Weights of a small GPT-style language model, trained from scratch on English Wikipedia.
Training: a variant of Muon for these matrices, 114M tokens, 6928 steps.
Each number is 128 + 32 x the weight over the matrix's rms, rounded and kept within 0 to 255. Layers, rows and columns count from 0. Numbers have three digits each.

# layer 6 MLP down (transposed), 512x128, rms 0.134, rows 372-426, columns 0-127
188122111140098190117124138147196110128142170095122158149110134153154135103181121112046125186123140153119110112146119123134187074187142086115143142113134116122097138120149058111100101101151183155102163175140138167139109172083066087168125080151072199130222126162125159102110133129099105127109143150144086095104126113142162145145139116126142165090152136078130133128183125081145160195121
182135138076139090086113143180104140114170154136156111138063154128081180210172207149102092061138164140099125154126118026170119101149071131083140216150144192161105140144144124101130146152210140134139088232123049110115117132103145194135109101108129152152121199145117159095135144125161107121111130096117103112156097186120142026209122139203168148094097136053201118172078156166148146125185
159140076137103117114119121128158112073034091120125096141136142149065117111104047110122223138113115142105164141148134092153129149139056150124133107148150081097102123101130119155143146091103162150125178107179094131099173121115146138152099117169119084146075127144151089119091176146143079074137100115116091163116108170102146180152123121150121082124106107143126145179139089133111103090145
113116147149118136068110162101159166122167153103086131136129083120120173066082139079117102093139116174150160099141100077136130125188078156136126127132143131165127121133089153122119077126136185063115136164144140140154163084123080112113124165127122136131171125072084096120117153089164147077149089146132084125072167161075148065119156139103172149144146120079069122180158148110134048090147
168163106097086127150109098127181105132163094090084139142120134128155130192104137159108202121146079136143123134100088074102152137137100114163123088128152127136170136166060166130128145128132147101137132144173143108138168168162149088068154115123122097100186112136141144148134150138139169134152150126073125073151139126133120170098178150123111155104158122097108114133120176000153116120100
127117117125181113061080120153103142125139203127164087116116127125157125127117161083125135103156075139104154167119132090141137162107121122094121124144105158100126104087108113095099075099078114113098098227115136112114108146081180204168128150133164176140101148204092153100103083082128171140147132203153055111182116117095128081123158167138107123051118110109127173123135050136114150129141
145078152139116164128157143130092069144173205126125045138135173120155162117100119152168098155111125139161141136046009125129142168096107138123117187136158096159099121167183161076154134123174104035137166195134119165126137175082171138149112108099148192123133090249135175027170094143137201079158092102111091100202092166122133109150133149152127171151156026137130096122069200120111095066094
125099166164145125161154113120110097131145123096138184149121137117131154116125156104141167139112128155159077172138096114139141081118156120067158111135134138143111122093135050126122151118117117133096147111173137150137105216112100117090099105137119150135129124163170188109139149108147109153149115107147103096071124143110102154159073128133163152113133119102121077175059142125145163139191
125076039111139092126077106185120194155033146105136120127159079099055092132153067175087183139087125151122162131112180095162146114123116190138162129124156140144078155148153109149102152105148127136176121159116115131160144156122135148142088104150126109162118164135176121097147124113050092116118095158102099061124075129144096179193134111088094069098126127105143127123140095169096117163146
126132115120087125097132154175117151134103095162099108149103153207099122134174090027159126142084084163143104213068143080180159065110128133116151126146125121121082130111151156087135133073111191134155174141155097157199181092088109145133093070166142150116107100101148165070112186187060149149164090166117141130168163215127092099140167054146071135099146073163074133120186096219153114147169
157135172156133143144138146138076130166174154189154158096174128116109116131125145127143112105132134090156157143123111129086108130152181136093098144162097128145176051108004129113097157124115132195162121123150102140148120096093116189125124119141217131063116174120155118113064181142126063079115151158144108158186126085117089098175105183060044122116116128046110166136176100214067099155131
095116161123166133139123084093097092140119147164168118150108114093166087122147113084136150073130176073104098134137124101104167099200162141174192136156134141134115142133139091092165101122078134143110130184144159134149158124082133184138156083208144151122120138146164110134106104134059137139114234118142141139156121115127132156148110154126118151099106116175146154143126106135078160175115
166125111061141110123108175108104131087120123206124192124178089119141119097128123143176212136180169126148118035115142162106150170130141126106216101113143158101113134131121167172128166187059141117094108081139109109136165130194114111161157157048137153111106103119171105140106105123110159144134094170166126078126076165119170145189152085170158139142044069167135093076169105086142128119161
173141170075144147140082150149125092136127134109197094108160113112137113081135159136113132150091136077093106136149110084142111119114150145140107151186131120134206078131157058071118110102127096135111076109153092155117172171104117106150126118126158140134130194126141108116099092050093174119102030108110119105108112098139134124102111125087060130128103107118098103151105134121126153150146
127123109203105157137147165115134139157095102160143137152087124056093131145184168132119132119070147234125110166151122100091084106155063115161128142086148070149103063110112132132126167114107130176126079122072157080166159148129171097163136110097141155101138107089163110127132091114172136096119104136133185090126106101109124084143124124175150168142157098160135082180181159151131087134170
102168145145118114114130173139118092137053133125102187130147132142110126147110054121125135130157132114127128147110182111130119182210067130155141106056118190107141142148126098149145116130100138079130175086118167181113149131194090101085109097143149134076146118179187115171073167115067134143098147136129104107173105177127108121134130119090073104157146132131147149167125109121117187109142
185128111201150123108122151133152161120095103190104188138143153150179175158097127131156131111167078118105168128125189134178153128141150157153164163096153158075104069071161117131145164138123118130123146133133121170114154154138117080152114106146125148124111091114124104129127161091138123170090146116130148132105129081079108130116129115165116151027119053133195136142133152113167095136094
183147089107142124193082169110144137159179124098174181144195135063123129090076189127126196165155099096163127099120122117106131112098049128120116131116114128131166161150138195156079041117118188168130141137173134156104150099096073125135091171174140134142077083116151129192161152182131099141116097125151055138123130151121081189199100156067127109110095095182121070130121120202084117157140
101118165090136074129144172117079150179117032120058157142174148115171164149147129108036146098153147109179062175112113092087109135134136094123143131117125129151106152124085143075112131110113099104081125130089181092083183113111168116130117156114147121118126112151125108163114117100168106102099163093109120142115122153091094085107090135140107124139253070183124105151118176185155141052082
069120079123138133146168087096157121111141135106180229162097146111171107083137102159158143158107127043091152151137165116099119164167141149134165121175090100096134122133160136122166155101124096142142152110111144124078116095096116121101163091129105169107153101091100103123066115155178147129126091117123142156126120111066173142081133160087143130095110147117158132136127126106131121101140
143153162135156174111120103122142107126120157097117133153130090087090109044142129144072142118119163139140119141125127110146092133165123140098106144083144076132098158133127052077117114099148117107117104105188152138150157181140176070117116123037145126169137154108143151107122105096163069148159169133070088127142134164110090129140137131126185071167130119143084052120135157155123115171066
101126143096144094069155108155145216076137128113187119119154114094130096155073137142096123097188128111129137142162134124097129109111104146048088148106184115173177139209073156165128180144137108157098061052101134136134113149134106081180073126140135164091161161112116167093200108171188175093135095102132093181130174113137129174041131179066148182151160131099179128156179147090137105089172
098069155107118119111081097146145119101112144156122136099137062121153126118124068109137128182144144212143097138138104164169144134072139162139140159156078069136153133098115079120103149157170170176130129167168102130142132126086126137127059108163117123150146133125110115151098136165104142130094167155130115112055104120139117128148127114121181100113140154147088138156137127176062098097105
086103151173160116086159119092105110125210146088073061165133148057097128127132124094169132155117146153148142170173150152083089099121210089181093161168130135144137091164120124200085106156147142153131076141241098119086091148172156144096152115134126156153151081116057122037138178146122093144212211106088165120152185153135102144131128189206116133133101113098109143109114150028116133120154
112134162060109123160115079100115183130062130112099159068137165123076116148147140161188138101090150052086116174156188111157122148118112169162098082125094113110087114188148107198178135133165083136168159130129116121165110103138153172141148128148094167150115147123185132101106096096047174152120113119084118139104127187124181090145087198101069086142172152151138113121098198054106133056097
147138082099136150163185138086125154132063126125074173133150116165092113106177161202120104123150068178154138112141149102101103116145061111145085153102110154117127092184120116087092131114106127116151143070117140123184123111114123155143193115178169077087114186074133120100173107158139095121090166121098131164111106161109169156095160087127117178061148102100074130124173166053131163137177
144142111124160133094150149093120139078129166128108149138110113110172124108121144126105119137102152150110128146146116137137138136143134095146133117107084157152146122133143065078089125117159149134170117110180134109130147190091108126096142095129176112131117207122062109202174091092093161135170085111072130225134111120073110150132093108143140153146086084126138107107126066118133167122158
093120130149069147120139120112133099131138133160151155181085125146165177164170085085141103117146083119146110173128111138157108089133121137126043095129157137125117136144182166058125105129106151181073123176171083165085130080138169151129154096142160154123143110087080107108138139124149136129133147108185139152132129137127166108168169109153153120187132192100135153149139090151119163153115
138117104128173134092101135116133162149093178063093153068115141155109134118193157100119138156049179081129188099130150096169148123187104125146059188096176128135089194127134150101068081159171086106137178058135107187170096161165185138121104132142108199169122118150109083087179161099136139115151101151103107182114098159112071166174156087124104130106135153095109179121108083190096083167173
203144103154127131121191135116169074159117095087179123158094069119149113108114144108053121125114079121153129152123106148110088184166117117087129140107192117148126138079099164084124125091176112106141104118170082148155173073109169103096153085141203127133112091093123138105160095141178080075157088154105127157100159069116119190143175141209102114167098166078138118142061140183183113104059
122124120131178158105152146071117146157147122133122115127102178135139122133158135155084132150122133117133184145153135164144159152119139118079141100063142170135164129119152166194120121200134164180127151148132123118076084119150171165147139184097090118104100116095136116104137074138146118079113223201169136150155147145159188095109095133201106176144171135084138130146185089137158082065151
143138092132131102116073100121161114136113063119084124139096133130133121110174119156062174129122124132108156095126137143145158133168135146130084139050154141125174131141178105092145129130182128111168091140141119124162129154170145083113146104124187085142145117186110134111099150145044104107084149111074128098168074232146151167138132128140066125107153129162188148079206138102109156147126
128091211132153091176103117165062186129069153191088172022180142145080142063098113135085176092089107117092083139145116139072157105093077070139104107113153121109142162069095144088060116180153082140208110072163106141128124120135146158146112077145174096088139099128120129139150129124082158125166145127082178169128161166133126195086106120139072173136124071165078163110095148154127169107149
127150149123069139092129100119073121115188176120106175109141130145172123134136083150147158167084156100105126192138112138136129115132158154160117145153134135170138171105093074142136155161166113117122102186092098102148136166143131093098144128110129156126144179095083113164121120148097137091128121098123134103139096150119152123113119192175132152089136142203133111165093082139150087124030
159150131145164190134122097097174087078069087103151147136121125110148131087127130136103135167132111145132067099134106104154102082118174139127103096111073113136093134108161092156097127103160136148112133117162174117138095117120151098152140102166138130140132162171142117084084114160150128152134100174119175107095150099099153159134164179207127120146116091142126109127177120075126134185117
097142143121140137104150151075117149117085098117160170100103110139138148088161165100139164089154157117120146133105147118081137169165116196116207116182130152120134086126067152120153107170103136147146090140190119168154149146142087082162158105146168107101177118178184094154063116114079132173136073113153118101174129123183157182156122115193088053143142126147137102107111137095072139152079
117143097129175125123145046129090085152112059139143176111105126160074092105133105151115098150096113118179153092110155156097087085180089103105093180138141103062169121092112178081100142127160099096125117119133113086098134160107121101141169143200096143116132110153102124129075120130164105139135183088094155134127189144154136138156107131125119159075108143119174163079153130075186104082127
115049149171124142129127130135164147155141141170092147164122176087099091181092047171148164152074193120111127164088124125111164095087164108119167129101101176136122148152162133139120192108102173119164142110114061147155129130131076140173111069091165173155126138152171194127128139121095150156143096092120155161171152055130177174213139149119127122148125116166119125140125093225119151107104
096108097099149139082166111155173163160185052064151113109185156153141161099179173137155153107112145128117184128142108067129120098174083149102152127090156059148083074105182127194139177115121144156146068143123076111124168153111116138128118102217165143155099132187155141118125167107041049085109112155099138081154107191135110168158056104137092083079069126092108132139160146155124141113146
101144123140142136113160171160131136095124092141187097103150159159136146113098107137123132162167090142137128111137144090123147192138152120176153090135108126102144103150121167176132069116084138148124141155145113152146174146109099138095137100096161137155109102118181081138162151138142132103083063178111109106099126123193107113112136143089127089202120148129127133170176104138089194172151
121131137116126035105159131152087156149148099056167179156164117161138070076113089109075113115141097091078145117120135105105139114128139090116178123075107109158163065123123158119160140185123184164075102134114162156157162124082125144106137089159156147125132160137140071111092095090134122084124106125138055144179135151185152107187119094105118139121126054103039124132189134132099226089121
074168106146115157150164079130123141142090180087090109135110156094114119129060194128070102171180186085089112167095131147128142117150149115105077151085174187073066142119175132081112205108201113144134166144192098152108168073122095138164186207066172104097155133107107116163117142148096132087104103119158143191151036089092110119086144066153147148116129091107109143143139077136097143121082
167087103194165115201065105165118125110147111066101149138122123099118106125139125153145115139132093106129063108119205083141187095100152146098105089066132118160168140113088126118078113156157151094140130111154101164208146078095172131124108142166148105163114184172167051181151149145029155128107131168105173122103061142181097109103134127123126113181158142126190171166142106189061184104115
082150087080128107162152131125108139136073126096160148048102078137110155101093188117190165144129051163171072157131096148136187112173066221117071100088127137139199085100115084103102188111152175138119100101139128130178108147109137126141140131172110137151177093037101121162126136130149115095114156113142119103125062157210131069146120086102085137111130135065066113129133149082128107175192
164111152105100200149122151147070106138106157139107127143112105176118139091097127088183091109095134146106100100141149127121083104078121098117227152112136146126113098155121036130095147135146124114148118119161112170059144147141116096103113134150112176138127175097170178116089091029122118098114138145150122119166125129132133101089114158154155144121119146067164118202088113101117131166159
110119172132133159127113144089129140171147088119100166131189188092077100136141128150216124125129154104082108129115132105143158111146143087123145143129105122099194085121102144185120085110064086107145074094136134131131134165095107112105141104152141122098152088130132129132121103154124196171065160029148125118128111132092091182133100131125085114187087124172091139135131105130143120090155
124138154149177128179131142111091094089092146124075111113165197138104113109169125187123145106112128127143118137117112094068141157126091148072159105104165149144161143076135124090137124106198101120168129094175146127124139095116097129147153185099137127111098164129095112094124092136187071124102171095180110139123114163103121101150189147089135114140140089144137090137097092110095141143169
119083089144126141093111157138126105120198132164121150124131142073132119147089085186184147135153162184133170165134084170096064116114120141135087115176110093144108188114088134106152120137143144159143131146186097090136157172115083123159138189151163138059078147150146155069110136147128164156174217144108081063140103092071114078120127057108120148065119115083170159155164110090125080065153
146167107163047181152159145119147079148135106068106157182118168134095119083137130160105102136121126141093172119138151143148089155207084112160165109144136102131141144117079126144146114082080141097072159220163126114106126146072185105191165128138121103158097131144129162168125111101183166130116179145188166117147096203168073115129152103090125071091149103170139140119164108110165159103109
108152115141071098101082198148101165118102139093143155130164109125137089151125214126162146108071132037202079102120176101125128127120127113160115133066098119126179053105082118119133126059125143149132208129144157086107101101114101151106068127184132096151193155154121172114161071115150092105116139139109114135149165121162094112127096094118102065230174152100128164062081115121124106144132
142118165159098129137101177119117154127154200092079086173064146105153078078191095168195153114120082119146106094112079114091147135152121163126139155162102139179179172140188146086160158150116173077087155188129120123090130117069112149086088073138143175071194117255159116090139139125101122119144063144175126092099108126078155157126107087210186144121142098094117025169201188183103184140149
083143123109133173103158129138152083113135124103088116106201091136144150124070148122130143044145104122167076139150178083099121157147105126119125089195134174083128161169083121152205120165136114182122084163125140118157136092161101114133163130143119186129126103118153155123130162095068075074135111135128114122083122081074125164160121114173091151190108126141147119118145192038133143154129
069199157055107129158133147182124134142129179106101124065121084159143139111180135091174129136132151176161113150153095096142181155151112147051130097149169152081165109095204113119123178211137121080159105230115146130139097151142129157120142147137163113091117078153155113163157153152035141104196138052149172100130112124128108100152087091176153187077102126123126091155127122126118135099090
136134167147141153080099105122146117100124141173096104087107122121140098109103156148105136109132059095160136174155148132142131112135122105151114172148126140178150157097114131143157106127156135082188163118159123174043108126098114122171110147097123149093151119144175150118142099136165091122103135094086164111115140122128144168155166106173197129144134131147110158145151104155114146151102
125132156103111102119133123109134127153135151098147081110185113143093106107174116149102124143120116121125101122093108114120107119158149163166109066193153114154131085088099133109078101142127146120120113138171148100107148192117156177071165115130132160197105151153175183115109105147099120152148106094112166086144135116075112180125135115182155107165149113119138173178177131109113100156151
# layer 6 MLP up, 512x128, rms 0.186, rows 373-426, columns 0-127
152125142163168065116081128158112087126159116157228106038097113105144130143157123105147109120169065172138154134121089149087099058151114102142109208131120183174076148174146077122128178076125208147097151154100102179153137135147139065134065108121174149114116144176108104118153169084070161143205122130099136097108117115091080130076140139167137090194122188073123065123126174168160132143115
064147153134157108152164164120144109157108112119066090138142144152123162110142135169136095083115193125128132124119125110101092149099156187116114140046153133085103134136137141165175098094184134097146096169138147112098094094147067087163189108085204116113111127103163086180096165148163156117140151114122112155159145101128118097171114109119164165118141118130135196127054131152165172159116
124211149108137104148155095164132095129102048096159089114104218107151182180158111109156148139138140135174141120088177131138142091107161129117165098138081180094123154129161116104114192159122098198110116116060126148098137177073169121132085126090160083144073146171166121117059116185159158194151119119102136148143110134178094120097138111096121091096082121091162088126167160151213177067091
158138172210134099104129114108051103052114125138135182117103121141171121123129150103178118115154166129183132111153141173137079133133128104158098145107159165127154094125136108160094158064161158131124129125139129103146088145086092117155116198127107093135139130183081137163132093100114108132137170128155141128106190111155091098127166067145153228177156143149121117164134057151175166070146
103091139135102170121095139136143056121128153131133114139137105081150199144155125070175122118081142161134122144156095143105105079094137094114155099130121135120127134109142055087172133180168157112120098192145178097107177115177143189110041182111107139109105153171104113111097105137075119129094148120150157138123133157082125066210138128106106077057089168112122117154161101139124143105039
169206123114140077089150143126148113160151157159171061133166200121147162071191141122091140142163072130153098078142136115157091069130138109132202135143076177120149172109055063113158156210085039101111197178083095098115137128141108173164130195160119057125133127138104153107156135122154124134101164179045101214172165097177139147140123168107120194162067097171145129094082108146203145203172
136162083093151143072146131162083140106117155159111082120139142112123131078131126180140119107140116106116186081109147124100075155102107154219131147129133142150163173143112197162153147138144081066149076125106084108081144118152167136145122118148133168079128145117075093176103102107136117098130142142104156132142079138164140129104197172086072077153174136135099156081188122098148086097082
129159186083112142098134133075127186058118108119163145138127149136119167159123141111140062109142121083150055123113171125106119132128166088122084087131081094137112121109073165130225165144148148067125120119135151133084093146149103177100143090127143148112144099083153116182104109091123126101076151143110128221156149144090166120135163125101154130134105110139123136136082107126108126141094
125086064104171160189167135098143108109065118122146132103125123104101056124126211146125115161148159146132148083186105118073133131114190102143149132070085117114153113084095156185133075087147147136144080070157179130100097153168131133175115145113149129117083139159081164227168121117178126103116188070073064101137086098103072126144107108118146086111128138093188087144082098082094089153127
112072092126121115117164106119163135099039110130191179160120113144108121060129129166196143131091088158130163163059085165129157157163134102150160083118123174144134177128163165213157133194138126110129093128166102128130071107173130095196136097098119079121071207076105152137122145082149091095143192085081095181096103127077105165121135160145198082131130182104144135084107135102119105149134
156157125173102139094171148174189116079102118129118101059177142155056128152129158127115161117107098137135101105126139113173084113118121085113095094132109139123154102098179147174107086104189147153124170116135126150165123195175130115153086194098037132130151131153124126157154121135161121102132073122113134165096122177124139081147132096133067087148141167123112083102159122116173141079151
088124185151121131098141092190076118172120147055168084145077130128113185141169136122153047135157130079167122107106112158138143067111131155125152144081189088129147069110131141116156110077105104171124147138141157113127187075127095068102177113114139113115152094124122109161035124146138192157141181120104130157146140129164143155151148182087099066181180141099086066113133224139140059147106
122140143133090114119141109139161123143125165128114128119113146142113145148091118124152109140169150119169151098124160187163127109126092058078179121071106100140088159157124110126143110123113159184118169164090209092168082118127132144134084152111119138173100152175198074146152124163172132138139233143102144135144122141070102118146063111139169094124082119129166138176148140124110127095142
080147148131184090119131101159132104178157189144059093085085153162134145132118112114128136112155121077117171122102139134098135120106135098106113132125130160115136157174156120117125086109172108071101154155142107150139084087118129178086155131150072071138136155105100175135099191146093096077179177141092062148093116153173136129075125133100098096131082128092139126061092100093133157112051
172139097125112122117107111086132213093131143133153070099097084124158112089154177102120168127092088122169063149163081111105143071116204085087130198153143097185082107122183102133071085119133128147138137125136083069154098157092167143141126187088152130147116097137109137150162115133142079062061112109128182181118135126068133134182135129115148127077109133136171084097098120135120069161114
103197132067139100170118108127115201140134116109138073128077106144112085182150188104117067135104147125184169138163104151104160081137124124130129099113096141145112150140071148146142106175118188139146109127125134118115088134149157108108155105072143107096178152134119146150095092138151133069114137175145134144129162120121142072131133124155130075176177150123120112131113102100105195064178
143102143090144126153199108105074136114165106072163115133143157148124214156095131113117084143139157110070109081103111139122104089151106086183108143067132150122145104151096122159130185091144161151150130126070070106156138127122116137143121190129080126115169092079106144120133153143151147151121118156171083105086148091142067127105074094096106148127054201176103142146170159163162146080075
065170140153115099139106155174156057156219125123104164104158087121120139147179138081143097175084185101164125096141121126149123126067092164151065135153152177158168109153138130170184152147129093149130185140120121132168146111122127157138116088116107122099106088154097110127141059078151097160165109160202144133157150153121169115147172114147112118113116143172157135131074119214130220091092
163151117139167151083108155168137097086136151097130095111120121143130160177156085085144082129137150176091169165086169104105106136108177117141065159112121154156068139156153149111129120128208132110112076146140163168119125135089164151110084179140135133130137144157109130156122117152066154118120149098171125099133107116166126113127154101170135157141118125173059102161176110155099153117103
122132148130105077134112137090105219100104094128157130141102154135081158192141134106132152133108099088178136122084149151118161121071187092127203112128121185104159154165111121158168136140122129098143127118108130088083105122079118165075129107192119135079082116129130116165157160152101159148076094110131168160165128082119135128137090137103108151122134142116131151091140054133079108167156
126173081092053158129115128145145111095176155196114206152084120169095205183090158097141116134076107112084079130109109107177145093112100156176129128096142188050100135126109156078166117138116148132157163090159166082166095123085135150103104085096167072095148100156141115164096127142122108129082138197144113128121159140082132078148074161218152095121124142142169127101147086156125152136128
194115077073079142158166110126125148072154138166115114135167170128155153174111183114123086057190068159125163148174098159113094105142102072163150171147081148131120110117168176165146055083107153144146108120182124104095133131175120121169077082120178194138097152112096178100135096116149154076184161108125149097167165156112090120091112137142145157145101098100120120123147113166140161164123
114155109133155144184122096101116168091139149173171204151105011128167136084149109099147185197092047153097135140142110163128124120124121162183104135099137113097126162110188131171150175196166120108085112143128094099073168061104146122161112119104143226119075116198097143096155116173117176118146139138114060136147066102077119162216112189098148086186182131097053126147171068080108138150101
145140076139111092104084114121091158148120138193198126184128035188123090121196104123087166120108144104104171110108074162138150127108129089152218138134124171128150153128177106084128113175101114124119136113170105161068161145105130084123111145160180072144111120117117165115155131211151155129123151118163117162123089072110055137102135112107136125171147126118150144129131077133095131160184
118111118162163113124174123171195076101138183151155093165107179131101120168110128099177113106147162159102145160095125213126152100164148110132172131147150135135137138105095109155138116151171137119138096127134137085066111138144088093188182195120093159139137096162113118177075165056109204066131144099132123087093151179150074188131127107119093079146116135121121125185140136188087102155113
046095102175157142145126149127121123144112110094106103113099127142099145124143143118126135177132089166179117156109118138107173140148150111119117130141144146097105132138150192180129139076131094112140111109081179133143116064148095155158109160133116170125077105128212131062092157138141092078118188111132139084168114142093093174186137164123133120092186176137121122147123181118124103135064
136136134125162103137129136158103137140079113100139075052110107100131160161066136192062119146154180125089136105136123145128124107152165124136178158116051065149194091141091132112141200061134153135113134164090156119111122059108070114114135134054164136138087125165138117178092102151102096133158088066149116084105107076160126088114123117132099153072108096140137126105095158160194142106095
114175122101081118132189084160147119149089152119155086157148139120146125150081203150155148114181153156164087114139160147097127137117155073119093125151080129136094100102144125075148172103120131076127116129209173111101099088160102187089129111105110120123062139090148121136148124101082167166121217118099101055125098147169173146104038167114144071120146122124169120153132184171153094122120
054108086120089138092175136184106157093096189147091112164137093103167189156128124106139155115120122127118095112197137158156156048142146145151092115158157136051122146146137144137169210121168153109149180144153180114118138130130059120171159100128129174105121095157116097088161153104094146202121129130119164111189114150079088137156081081117116057155141161158135148187161197125142120122130
126096192098153099156114079123133113092104125087165157153137129178146146109146145131162126142170093106127126137094106108120089108123153130167081177152091155150102105100149110121132088119128068114104090084158110071172120161160060090153166075165146113130105128107097062109175159138100126179231164109101084116162160073075149112179146094071112094164095143129070130121107153139118140129117
126142178120133143127157131193130129137176072151108142139160129185180142147045116117138096092130158117121134102149148083100138110120116197107135149119066137118107126036106149160137142112148194092101102139134106137138133122085063122142092152121105158136154115132131122142163154127142126206188140118118169181081142089162109132079101156162155073103105106101077103178089118078197101110128
057151192170127082085107171138189134129142094068138073140122145122118174112163124147112110097127171102122086102196085098079134106137079085076101135111109216101084151186060134117156136132122124124160148170095162188129122077111119146164114149102164083123100135112132134156125112125130118121101126169142127092156168144170152172155170172144091152104112202162150133145121157146202129132111
093144089166105106104122187067171156159169090149115147098117082114096107113170164152119139118162071120126128126084159161140145114122105115123153114122117099118129064130177120133112130164082097182128094061087165189094124070110108157089100122109154117136142121132136145178080136144133081139159117141116118130131196117103189100181090118140094074116160092163126147153147121148142122135155
092110086112062104168127104120175135197172170118081140160151121150089151152123118118160137132177176071140151052141104131075166133163061123117117195105157102165177144134083146085189150150089191117096156176112108130123166116114133109118129083138082086141122085093113122162144134120141161124162160117096130180104107175104085128142092125086127089107087131090175111117071153137127155083092
138156164128106077081089114123152086113183116181173104139165143109109121170157114151137103138139078110156113167166180128148150094122129083145144080086121110144131169102215114171168117130096192136101139151133158069104089099108178182146145068089140119151145161100158154140134156128137041118134129134096156155138108152040140147138168165140076104076131178082092122109125097114166072103169
114132138087047126122114160084128139095168194133174100126168118106158152146113122114101179141169112177138112177103126105128144167079166145159125110097124123123088130205139116150142116129148174139132137118145125133136129142161138137114106104133187109180110125107091151109179138190064102131088102133153091118113049142116130123110159114139102087141128130126119171168035117114115180139132
130139157111122147114124121144102125081104127110188137088139085198120123103106207141131123146174071121132120107170133142127113144131112141152144143123133067117079134095139139127157146142172069124127113145154200108130145158128173159113119138140101141081134090140123049182136197126109108096157148184123104134119125223105075041130151165174117079172131123079088120192207112074130103125150
104182066190107137142110124127096159097110173112128083109094140095087090136133133126129114129087071118127134136099115214104145110093176130174094078151116158096117136151074157136133117156113139144191174073170172137106117061149135121146183100083094160113059117135151144168133148152144156120125159096097114194048139137137157113093179157170103154166160133148116085113087070146124108144155
213153148107084126130127064117182127135137172132086143143120127109111095122169133148142109130151140099131163163131134183144107064141110131087177140114090127159152194135148136120089141163145140148137114139138153146103125083158145125157091134135137104127125161137115160116118096113141096089124149130092136150157062219081152138108143170131104156102098109136181076061108143098139104147088
210115069135118115140125136169133151099102155127087096189165160147135177112116084185104119062176120171055147131083163103126028120089142114167115134099130169073095179134144154106123171119178122137124119150139120119071090084082157102196130202121134174137146127100119147174147162148140133172074092112111090128126080073155053158125077097093134128130125195113148115165104153141196084167102
160084133095136065125180147158141130198098042147133077086148156111111158176147151123155126083133093136191171135182157138155147141170123135140170160111090107135131103099140119037128117150137141116121115131084134078144159160106057099170091171125104132073056107201113104074135139139171128180181161099161107148143092110157112160157098149124104163107039114135182188103116165118129078111120
111110138210127101093131112110128155140142122107136135136156126137110134110111135180105162101106100100050086112135129107043146166106152165172135154076117116165078200153150127121114155183161169161142140106110078116201117111095152137132077141166103132108119141164086117167080149114054019137070119097111176162097128145128145105148138110100158094174144158120146138113144109127147049119114
160142063145084001152122100142148131139085096130151117166145103143204118129155156152101073090161143138146119113183075131095133176079112084156125110132139128112097109154149078150143109160154159137110125116158135096116157078153036144182125162096146127141153133124149123125085171124143138019145128117118070167124171138085081078104070124151066153140126102154122125168134060145188115077154
100143098143120087124170175113134071142165196129146089133093135135132158149109094126174075123148159157156169148161125097117156154142147115159035104092104107151147104086141117186191128122114157119155137152068159125161119073175148135145154091129134095084144089102092070132118118165164127208201134099186165158123177148149127083103085131152119159149066151193062143147133133143069160131124
197101124116129096118113094169105152157091126155153143134101073155125122112134142165117146155082084168185148149166117126164123156108138142117162137099117101174059123107149143116168186130139155145137111090170129135157121100153123174129150145102172145133104179150136154139120151126096074128138100242094116189111105134149148125133119095106159120106157139133182088081145159064112182121138
085111133058112140113123078114126156157137147124104097181074114121175145117126088110151105152142122150173143193114128114168098117109120098142109148121115091116105098118114127138121142162075083095122075139111127127129108145104104143149106054118157107163122148124174165177169191172115150129120087135100134123141144091136158143135070127096131119109090144097162130112127164126158130168100
184153138152115131161128136153148129118147167104121057181109174103185186120151128090085117161145140159158083093154122126086077120109148063101148105060104144117134159118136159140100069139134052132099162151087170113087203114102133129161169154095133069067135140106114089128134130101126131123088070129139179151104108151146133101193143140154111183083064123147085131131058218152176085128122
146130102090124086129108093146112118102214090140107157104130078175145139126155133128127093118135126192104119184143141102154071137041102091170129159116139134128145172106195133124151142119142144140121082072154087070155105172099153067143067126142053081174183113167091159170129132196133102145152139179117154154121169127153185144080161101177155172148151152067104114146084134124129152089143
122062092151159219112172158128181112115091197153178111160124145120109132114115049081075152134158165190113146137117108101143129129141121078126152184143104149094128160117134208171168151138109105155138151174124105178172089078127098099172174182147155105134114134121102127114074136137159139139163123125115071091097144156153146116137143128091135091106082136179123098184145171121164109190117
096099149101083174138169043089085093104082109167162170129129177100152085108071131084127126139106114132122127085154142168110135107095082110157146187129094155149077149123161166116140169069157167153072171098236102186177094210187090201126136079094149114156123100126122103112068131141121140094138161143076118187100146110086212091147162159082185158072114112111144091133109165146147111091141
178099127119090112125129100078137143143135129179155140117094132158094095096180137119145111168122146161112162112167077176102118136106154127123121151067140089182091119136157148160121106086161146107165127129208155162099116174138153135156121113151083093138125139111133150164135132154100110099185127160100121185111113165167136140087160140104187102110136092147182172117139073177115161045166
125122164130131142195147100020075138137157120138175132118156157135174174110159119093161114116107143154189172119136120156118085083099114108139120088057140178125090104181159151168144085147077152103123125177108118131152094130092137059182085128163073070181155186076146147126161092133118127121149150138116162168075136134110156138134062137134115146138148185112084188140077110140042130155117
095123123135122072133135149133102125144142149129166136188114116138100161080148153156103084122129107133124150147118091122157097139088122099112147104145106091145136053105108126117126151087057115206087169152104113150178096173143140145111139127137097074145164096096104161109112192142127184144135102199145135148118092131108115128079129126122083126159047117130148152146155154101167090161202
109186148117164104111126151144152086114129127129141120151136175106169168138084152170133131090132150128134162069127161125076107134109107114177144162114102214112178184190109125149181138134153109062137129149113076113103083091120108105139167182132073095091159089093089111083146085161161155100138165152172153169152112162131132077115141142094148158108137113114173081074096124180119122068105